Part of a small language model's weights.
Size: width 64, 2 heads of 32 (1 for keys and values), MLP 256 GELU, vocabulary 3519, 1.16M parameters.
Architecture: LayerNorm before each block, biases on query, key and value, attention and MLP in parallel.
Each number is 50 + 15 x the weight over its row's rms, rounded and kept within 0 to 99. Layers, rows and columns count from 0. The size before them is the row's rms in percent of the matrix's.

# q: layer 5 attention query, 64x64, rms 0.174, rows 17-31,48-63, columns 0-63
# k: layer 5 attention key, 32x64, rms 0.186, rows 16-31, columns 0-63
# v: layer 5 attention value, 32x64, rms 0.187, rows 0, columns 0-63
# o: layer 5 attention output (transposed), 64x64, rms 0.158, rows 0, columns 0-63
q48 090:49 43 38 42 56 31 54 63 54 56 55 58 41 69 38 51 66 73 59 34 39 50 45 71 23 89 10 76 41 39 63 44 59 09 66 57 57 40 53 41 47 58 46 44 49 77 32 47 34 42 77 57 57 39 52 46 48 40 50 51 68 22 49 65
k16 078:44 18 26 60 72 39 60 57 38 63 32 16 49 48 65 58 64 49 51 54 59 49 35 72 26 41 34 27 46 45 39 55 35 55 40 51 56 53 63 45 65 61 38 35 48 41 51 21 52 67 67 45 41 62 76 68 38 58 56 89 54 43 31 82
q17 103:57 80 66 52 73 29 77 44 38 54 53 48 44 38 68 64 61 53 33 76 67 50 23 30 71 47 35 71 54 49 32 47 32 47 38 59 48 49 85 38 49 30 21 28 37 55 57 53 47 72 43 54 35 52 63 67 20 42 60 53 56 39 40 39
q49 092:44 23 88 71 55 41 51 62 69 48 36 50 45 41 82 43 62 20 42 46 58 35 38 57 50 32 34 62 31 55 58 45 32 84 52 56 49 54 50 46 41 36 53 59 35 70 47 38 67 71 35 61 77 31 20 62 53 33 62 56 42 35 39 39
k17 080:36 68 59 55 59 54 55 39 56 46 33 38 47 58 40 30 45 50 60 56 47 60 58 53 26 46 52 21 99 52 66 57 46 70 57 31 45 36 43 41 25 47 63 95 56 59 57 48 81 39 59 60 57 36 23 46 54 53 58 42 54 18 42 60
q18 094:52 48 67 60 42 42 34 33 68 58 64 45 42 49 87 59 37 27 61 43 54 28 41 18 32 46 49 49 87 61 51 52 57 65 39 77 42 38 51 48 86 51 39 67 37 21 26 29 56 52 37 60 47 43 43 58 33 51 36 46 36 69 55 69
q50 102:66 68 48 44 52 61 52 72 17 61 60 53 43 44 65 48 15 69 47 32 68 79 44 51 33 51 66 46 44 64 66 61 45 46 59 60 56 58 74 68 41 54 37 50 49 42 27 52 68 42 41 26 19 25 33 57 67 62 48 83 49 26 57 53
k18 073:62 43 53 28 24 45 53 97 38 50 52 40 74 78 44 66 50 66 58 45 40 57 41 49 29 36 39 23 48 46 43 33 62 45 68 53 29 39 42 38 52 55 40 46 59 78 61 39 65 46 36 61 39 74 40 29 48 70 24 58 31 67 30 52
q19 121:62 25 56 75 47 82 56 44 57 16 72 47 45 36 43 39 52 30 37 43 57 73 35 29 39 54 46 41 31 52 62 39 80 54 32 60 53 52 31 17 77 66 57 46 56 59 66 58 39 56 62 64 46 48 41 34 49 33 40 46 35 56 81 65
q51 074:25 36 56 57 33 44 71 33 66 57 49 47 31 57 51 51 23 41 44 49 61 68 52 59 53 54 41 31 55 74 50 29 34 44 62 49 34 69 58 35 37 52 56 73 68 69 49 73 59 62 63 43 38 13 53 33 51 42 51 23 41 21 20 76
k19 082:66 22 51 40 38 65 42 41 66 66 57 41 37 64 36 73 33 89 71 58 62 59 71 46 33 68 54 62 59 14 46 52 48 38 30 74 52 59 65 67 53 38 56 34 45 41 72 51 55 42 38 45 41 36 72 19 32 42 46 55 31 45 44 35
q20 107:58 65 57 40 41 09 47 38 75 49 50 61 62 30 71 47 48 65 64 42 16 62 58 71 54 08 31 53 51 37 79 50 45 50 50 44 34 55 36 58 42 55 84 52 61 62 38 44 61 64 51 67 29 58 40 39 33 29 62 41 50 60 42 56
q52 095:82 29 22 66 37 49 53 41 48 91 41 43 52 49 56 56 46 55 69 27 58 31 56 44 52 44 58 26 59 53 53 40 29 57 64 86 60 33 44 59 76 37 61 46 25 44 66 77 48 53 41 68 46 72 45 46 52 45 56 60 40 43 83 56
k20 077:43 70 44 42 30 22 43 56 74 44 57 55 58 41 20 48 61 28 53 37 27 23 38 47 37 36 53 74 35 73 48 37 45 62 52 61 55 61 21 71 64 39 62 68 53 50 66 54 33 51 53 53 79 65 93 57 49 68 38 62 48 45 42 43
q21 089:55 59 55 31 44 37 38 42 67 35 50 56 47 63 31 71 62 64 56 52 65 42 29 74 57 30 42 54 20 57 63 79 42 73 31 68 65 59 40 57 36 41 50 53 57 69 54 44 45 17 48 62 16 22 62 78 50 51 76 54 61 40 39 35
q53 096:30 78 63 48 58 70 64 57 77 41 51 47 44 54 54 74 51 70 46 55 54 71 46 72 33 25 56 33 63 61 41 48 69 35 28 35 41 52 30 57 68 35 62 36 42 38 64 32 50 18 57 30 35 22 62 44 50 17 43 62 63 51 36 57
k21 068:46 47 49 93 81 47 68 39 36 45 56 77 49 78 31 58 41 48 54 56 51 44 58 82 53 33 57 57 50 67 55 47 47 54 76 32 52 31 57 72 55 34 28 41 54 48 48 54 31 56 44 63 31 55 76 43 15 20 51 55 53 40 59 53
q22 104:72 65 67 44 46 47 63 29 42 70 32 83 55 67 50 60 46 19 35 43 21 60 48 31 53 48 75 50 72 34 76 64 70 48 72 45 40 56 20 49 51 27 55 63 28 30 54 41 42 41 59 52 58 25 58 53 65 50 53 46 55 59 36 27
q54 086:44 44 66 78 35 77 89 49 56 27 38 41 49 50 47 60 38 25 36 75 31 16 47 51 58 44 50 58 65 32 65 28 49 78 59 40 59 64 43 49 37 39 63 80 68 46 28 44 41 53 41 38 53 46 72 70 29 46 52 47 50 41 50 60
k22 071:53 49 30 72 36 72 50 50 73 20 19 65 38 73 42 38 62 39 34 24 59 64 57 38 64 64 70 41 61 20 55 46 29 60 59 65 48 78 47 49 50 39 42 53 71 45 67 37 43 62 46 49 42 45 56 70 64 47 18 54 68 37 68 61
q23 102:48 18 41 46 56 40 35 64 65 48 61 51 59 62 41 20 52 46 28 51 74 26 37 45 48 52 37 74 64 68 50 40 65 59 47 40 29 49 45 52 46 79 49 64 49 57 44 60 39 36 33 39 86 42 82 39 38 36 56 46 68 75 16 46
q55 092:47 39 48 44 46 41 40 97 58 52 57 40 69 52 23 14 65 49 49 53 61 66 83 66 51 58 50 43 61 45 53 29 37 22 31 34 52 73 35 47 40 52 34 49 34 50 84 50 48 49 63 40 55 45 56 45 67 24 48 27 64 44 66 48
k23 073:57 22 64 62 58 41 34 62 18 47 62 51 27 63 41 48 32 50 47 40 55 60 26 44 64 49 44 35 46 49 57 69 55 58 78 33 58 65 67 62 33 45 66 44 30 20 40 63 56 32 35 59 50 46 37 78 22 89 48 37 44 44 60 67
q24 095:55 52 37 65 31 68 66 40 61 40 45 26 77 50 44 57 51 68 48 39 60 44 31 21 62 44 18 46 60 37 61 34 26 66 71 54 85 40 60 51 78 45 36 69 63 66 43 68 55 56 55 60 42 20 29 55 70 44 62 57 29 54 49 48
q56 101:57 62 30 83 53 40 56 46 73 60 78 53 42 60 30 37 53 44 55 49 52 42 37 49 38 46 67 33 61 32 47 41 27 71 50 29 66 71 40 52 64 51 31 27 27 33 56 86 60 59 39 48 52 51 79 57 40 41 52 31 38 88 60 55
k24 078:55 61 35 42 50 58 51 38 66 39 48 74 26 74 52 52 70 53 74 48 52 37 39 38 54 53 76 49 32 55 50 57 35 43 47 52 21 51 34 28 51 31 50 52 32 21 83 30 39 44 65 71 48 39 40 90 29 55 56 34 55 69 35 63
q25 105:43 53 30 56 23 50 30 31 62 44 74 67 43 71 57 44 64 65 49 51 66 63 44 60 22 24 70 54 54 65 53 56 39 53 70 23 65 64 62 39 58 55 50 06 21 46 27 67 57 59 64 50 26 43 38 57 63 38 33 40 52 58 63 45
q57 087:69 39 45 49 25 49 42 61 54 37 69 42 48 39 53 25 60 35 52 66 74 46 39 34 69 54 47 36 21 47 54 37 64 57 65 62 71 45 45 62 49 60 70 69 40 18 75 34 48 32 59 30 94 44 46 37 41 61 27 63 53 64 37 63
k25 075:63 26 30 52 56 51 51 75 37 62 44 51 40 07 27 43 60 45 54 60 70 56 54 36 52 71 75 72 40 49 37 54 64 37 55 79 23 72 47 53 79 43 30 78 51 40 34 53 54 63 51 26 57 31 36 28 45 59 38 57 48 50 43 50
q26 117:52 41 54 25 74 85 49 21 60 43 49 53 62 42 50 30 34 50 34 43 79 67 31 39 43 36 51 20 59 40 46 58 62 58 62 28 40 59 52 28 36 47 39 49 70 87 49 58 83 38 58 63 46 40 52 34 65 66 50 42 47 68 34 60
q58 087:44 35 68 38 28 62 49 60 27 80 52 31 52 51 56 71 32 37 53 42 72 33 30 54 41 28 63 49 35 51 48 50 77 61 34 61 27 35 48 43 54 72 63 39 37 50 80 14 42 53 25 37 65 68 42 62 52 60 46 57 56 80 48 56
k26 081:45 67 39 59 49 35 51 28 44 70 40 27 61 48 46 60 65 54 56 37 61 67 29 58 53 61 61 87 43 61 52 72 27 49 70 31 31 53 69 50 70 50 43 25 12 52 47 55 59 69 43 34 67 48 15 45 53 30 43 54 38 61 54 25
q27 113:46 44 32 55 65 41 49 53 34 39 56 76 51 66 51 42 34 28 50 52 63 69 61 51 55 65 43 66 50 56 53 61 57 39 31 49 75 24 45 51 41 53 35 24 47 75 22 32 91 50 74 45 50 39 39 59 53 62 46 78 60 43 49 06
q59 088:38 45 49 59 53 70 55 53 61 53 58 36 57 60 39 51 27 49 31 22 39 61 72 42 47 65 50 27 74 77 50 35 28 49 42 26 58 68 55 42 90 47 46 53 12 39 44 56 33 60 69 54 40 23 52 44 84 44 52 39 33 44 52 50
k27 077:67 28 68 15 64 53 58 52 41 34 49 57 23 51 42 53 58 43 55 45 56 43 54 45 63 51 65 44 55 23 69 38 16 26 71 19 50 50 57 58 52 63 65 81 37 62 39 51 45 33 77 55 48 59 70 58 32 44 44 65 53 67 20 61
q28 121:61 37 73 30 67 63 44 47 63 79 37 47 07 36 57 69 34 43 51 45 31 50 47 49 39 10 49 70 41 39 55 36 44 59 58 55 67 56 35 74 58 23 49 21 59 44 48 34 53 64 67 45 50 30 54 45 34 47 46 81 54 53 42 64
q60 083:35 44 53 38 61 28 76 54 69 52 48 55 43 68 30 42 50 64 66 63 56 55 58 58 33 33 72 48 58 41 55 12 46 71 33 37 47 66 48 56 34 68 45 39 72 49 72 41 55 71 35 72 37 22 63 24 73 27 33 45 62 73 53 47
k28 081:57 53 39 53 48 58 45 40 80 43 67 53 72 65 47 58 38 36 49 38 81 42 51 43 57 32 64 03 45 63 67 73 45 71 50 63 34 63 70 39 52 35 54 62 54 33 30 56 31 54 29 53 44 35 53 75 57 38 47 21 61 56 21 37
q29 107:37 48 54 48 41 57 43 46 44 61 58 73 54 31 69 68 45 35 54 35 61 57 50 18 69 55 45 61 70 62 38 23 37 37 66 61 56 50 59 70 18 74 37 48 63 78 52 66 55 65 48 38 29 62 09 48 35 60 54 41 64 27 30 63
q61 082:58 43 59 38 24 49 54 37 73 52 36 63 47 55 35 33 52 79 45 68 43 20 43 48 57 64 28 23 73 44 66 21 48 62 27 57 42 51 43 32 34 18 58 63 55 52 36 60 35 34 67 57 73 54 65 33 66 54 61 68 58 68 71 49
k29 072:44 22 36 41 35 36 59 54 49 37 46 72 62 57 14 48 48 55 45 56 60 45 54 36 63 68 42 37 78 57 61 62 27 52 63 55 68 52 43 35 73 60 65 52 35 63 38 20 57 73 54 29 50 28 80 66 80 49 67 50 22 59 46 54
q30 092:61 60 39 48 56 40 30 68 54 41 60 31 17 28 73 20 54 52 50 38 36 43 47 73 59 37 50 36 57 29 75 65 21 49 52 49 60 66 51 43 58 41 59 23 41 64 55 79 40 43 50 52 74 42 45 64 67 79 61 30 68 51 55 26
q62 094:60 60 82 25 40 32 48 25 43 53 54 42 73 51 43 43 29 59 58 37 49 69 46 64 39 60 62 43 60 26 57 74 29 51 76 36 31 35 44 47 17 44 46 74 54 54 57 85 65 57 56 56 39 19 78 40 63 43 58 52 51 60 45 47
k30 069:23 56 63 59 35 41 62 44 64 60 62 47 32 46 56 50 40 27 62 74 73 82 67 20 61 57 47 54 43 58 10 43 67 54 62 57 51 50 60 63 64 61 39 54 80 33 69 38 49 34 40 54 59 63 60 70 57 31 28 39 51 55 29 75
q31 094:46 54 55 46 66 64 49 41 82 31 40 40 34 52 49 40 68 59 52 80 80 18 39 72 20 61 36 71 55 49 89 46 49 34 40 25 43 36 48 44 43 49 58 42 61 48 67 35 52 56 29 32 47 80 48 57 50 54 44 62 37 55 42 72
q63 092:48 47 40 53 67 47 68 24 55 71 49 30 69 72 39 61 49 27 37 58 66 22 52 58 53 47 55 38 68 42 52 25 25 46 67 46 53 52 15 72 39 27 46 50 66 43 50 46 53 69 50 48 41 67 35 94 67 54 72 57 41 56 42 31
k31 077:36 87 45 41 41 40 24 55 66 34 75 70 50 46 76 40 53 70 61 34 57 48 63 68 71 63 76 55 54 37 34 36 51 48 65 53 80 70 34 53 59 40 61 59 29 62 28 46 73 40 35 42 72 39 35 65 41 48 49 41 46 22 56 42
v0 110:64 61 61 58 52 37 25 79 50 62 65 76 25 75 55 68 56 16 48 50 33 40 59 49 63 57 51 47 60 64 59 31 69 50 65 56 54 39 74 38 37 75 52 45 61 36 42 80 71 28 43 39 48 49 42 57 54 39 23 51 49 24 25 40
o0 085:65 40 36 42 42 53 34 40 57 71 36 71 42 48 70 59 35 61 31 48 59 46 47 44 55 21 44 25 66 40 40 77 36 41 46 55 52 80 43 67 55 17 83 60 64 52 67 40 68 55 44 68 49 28 22 70 57 67 34 49 56 33 33 53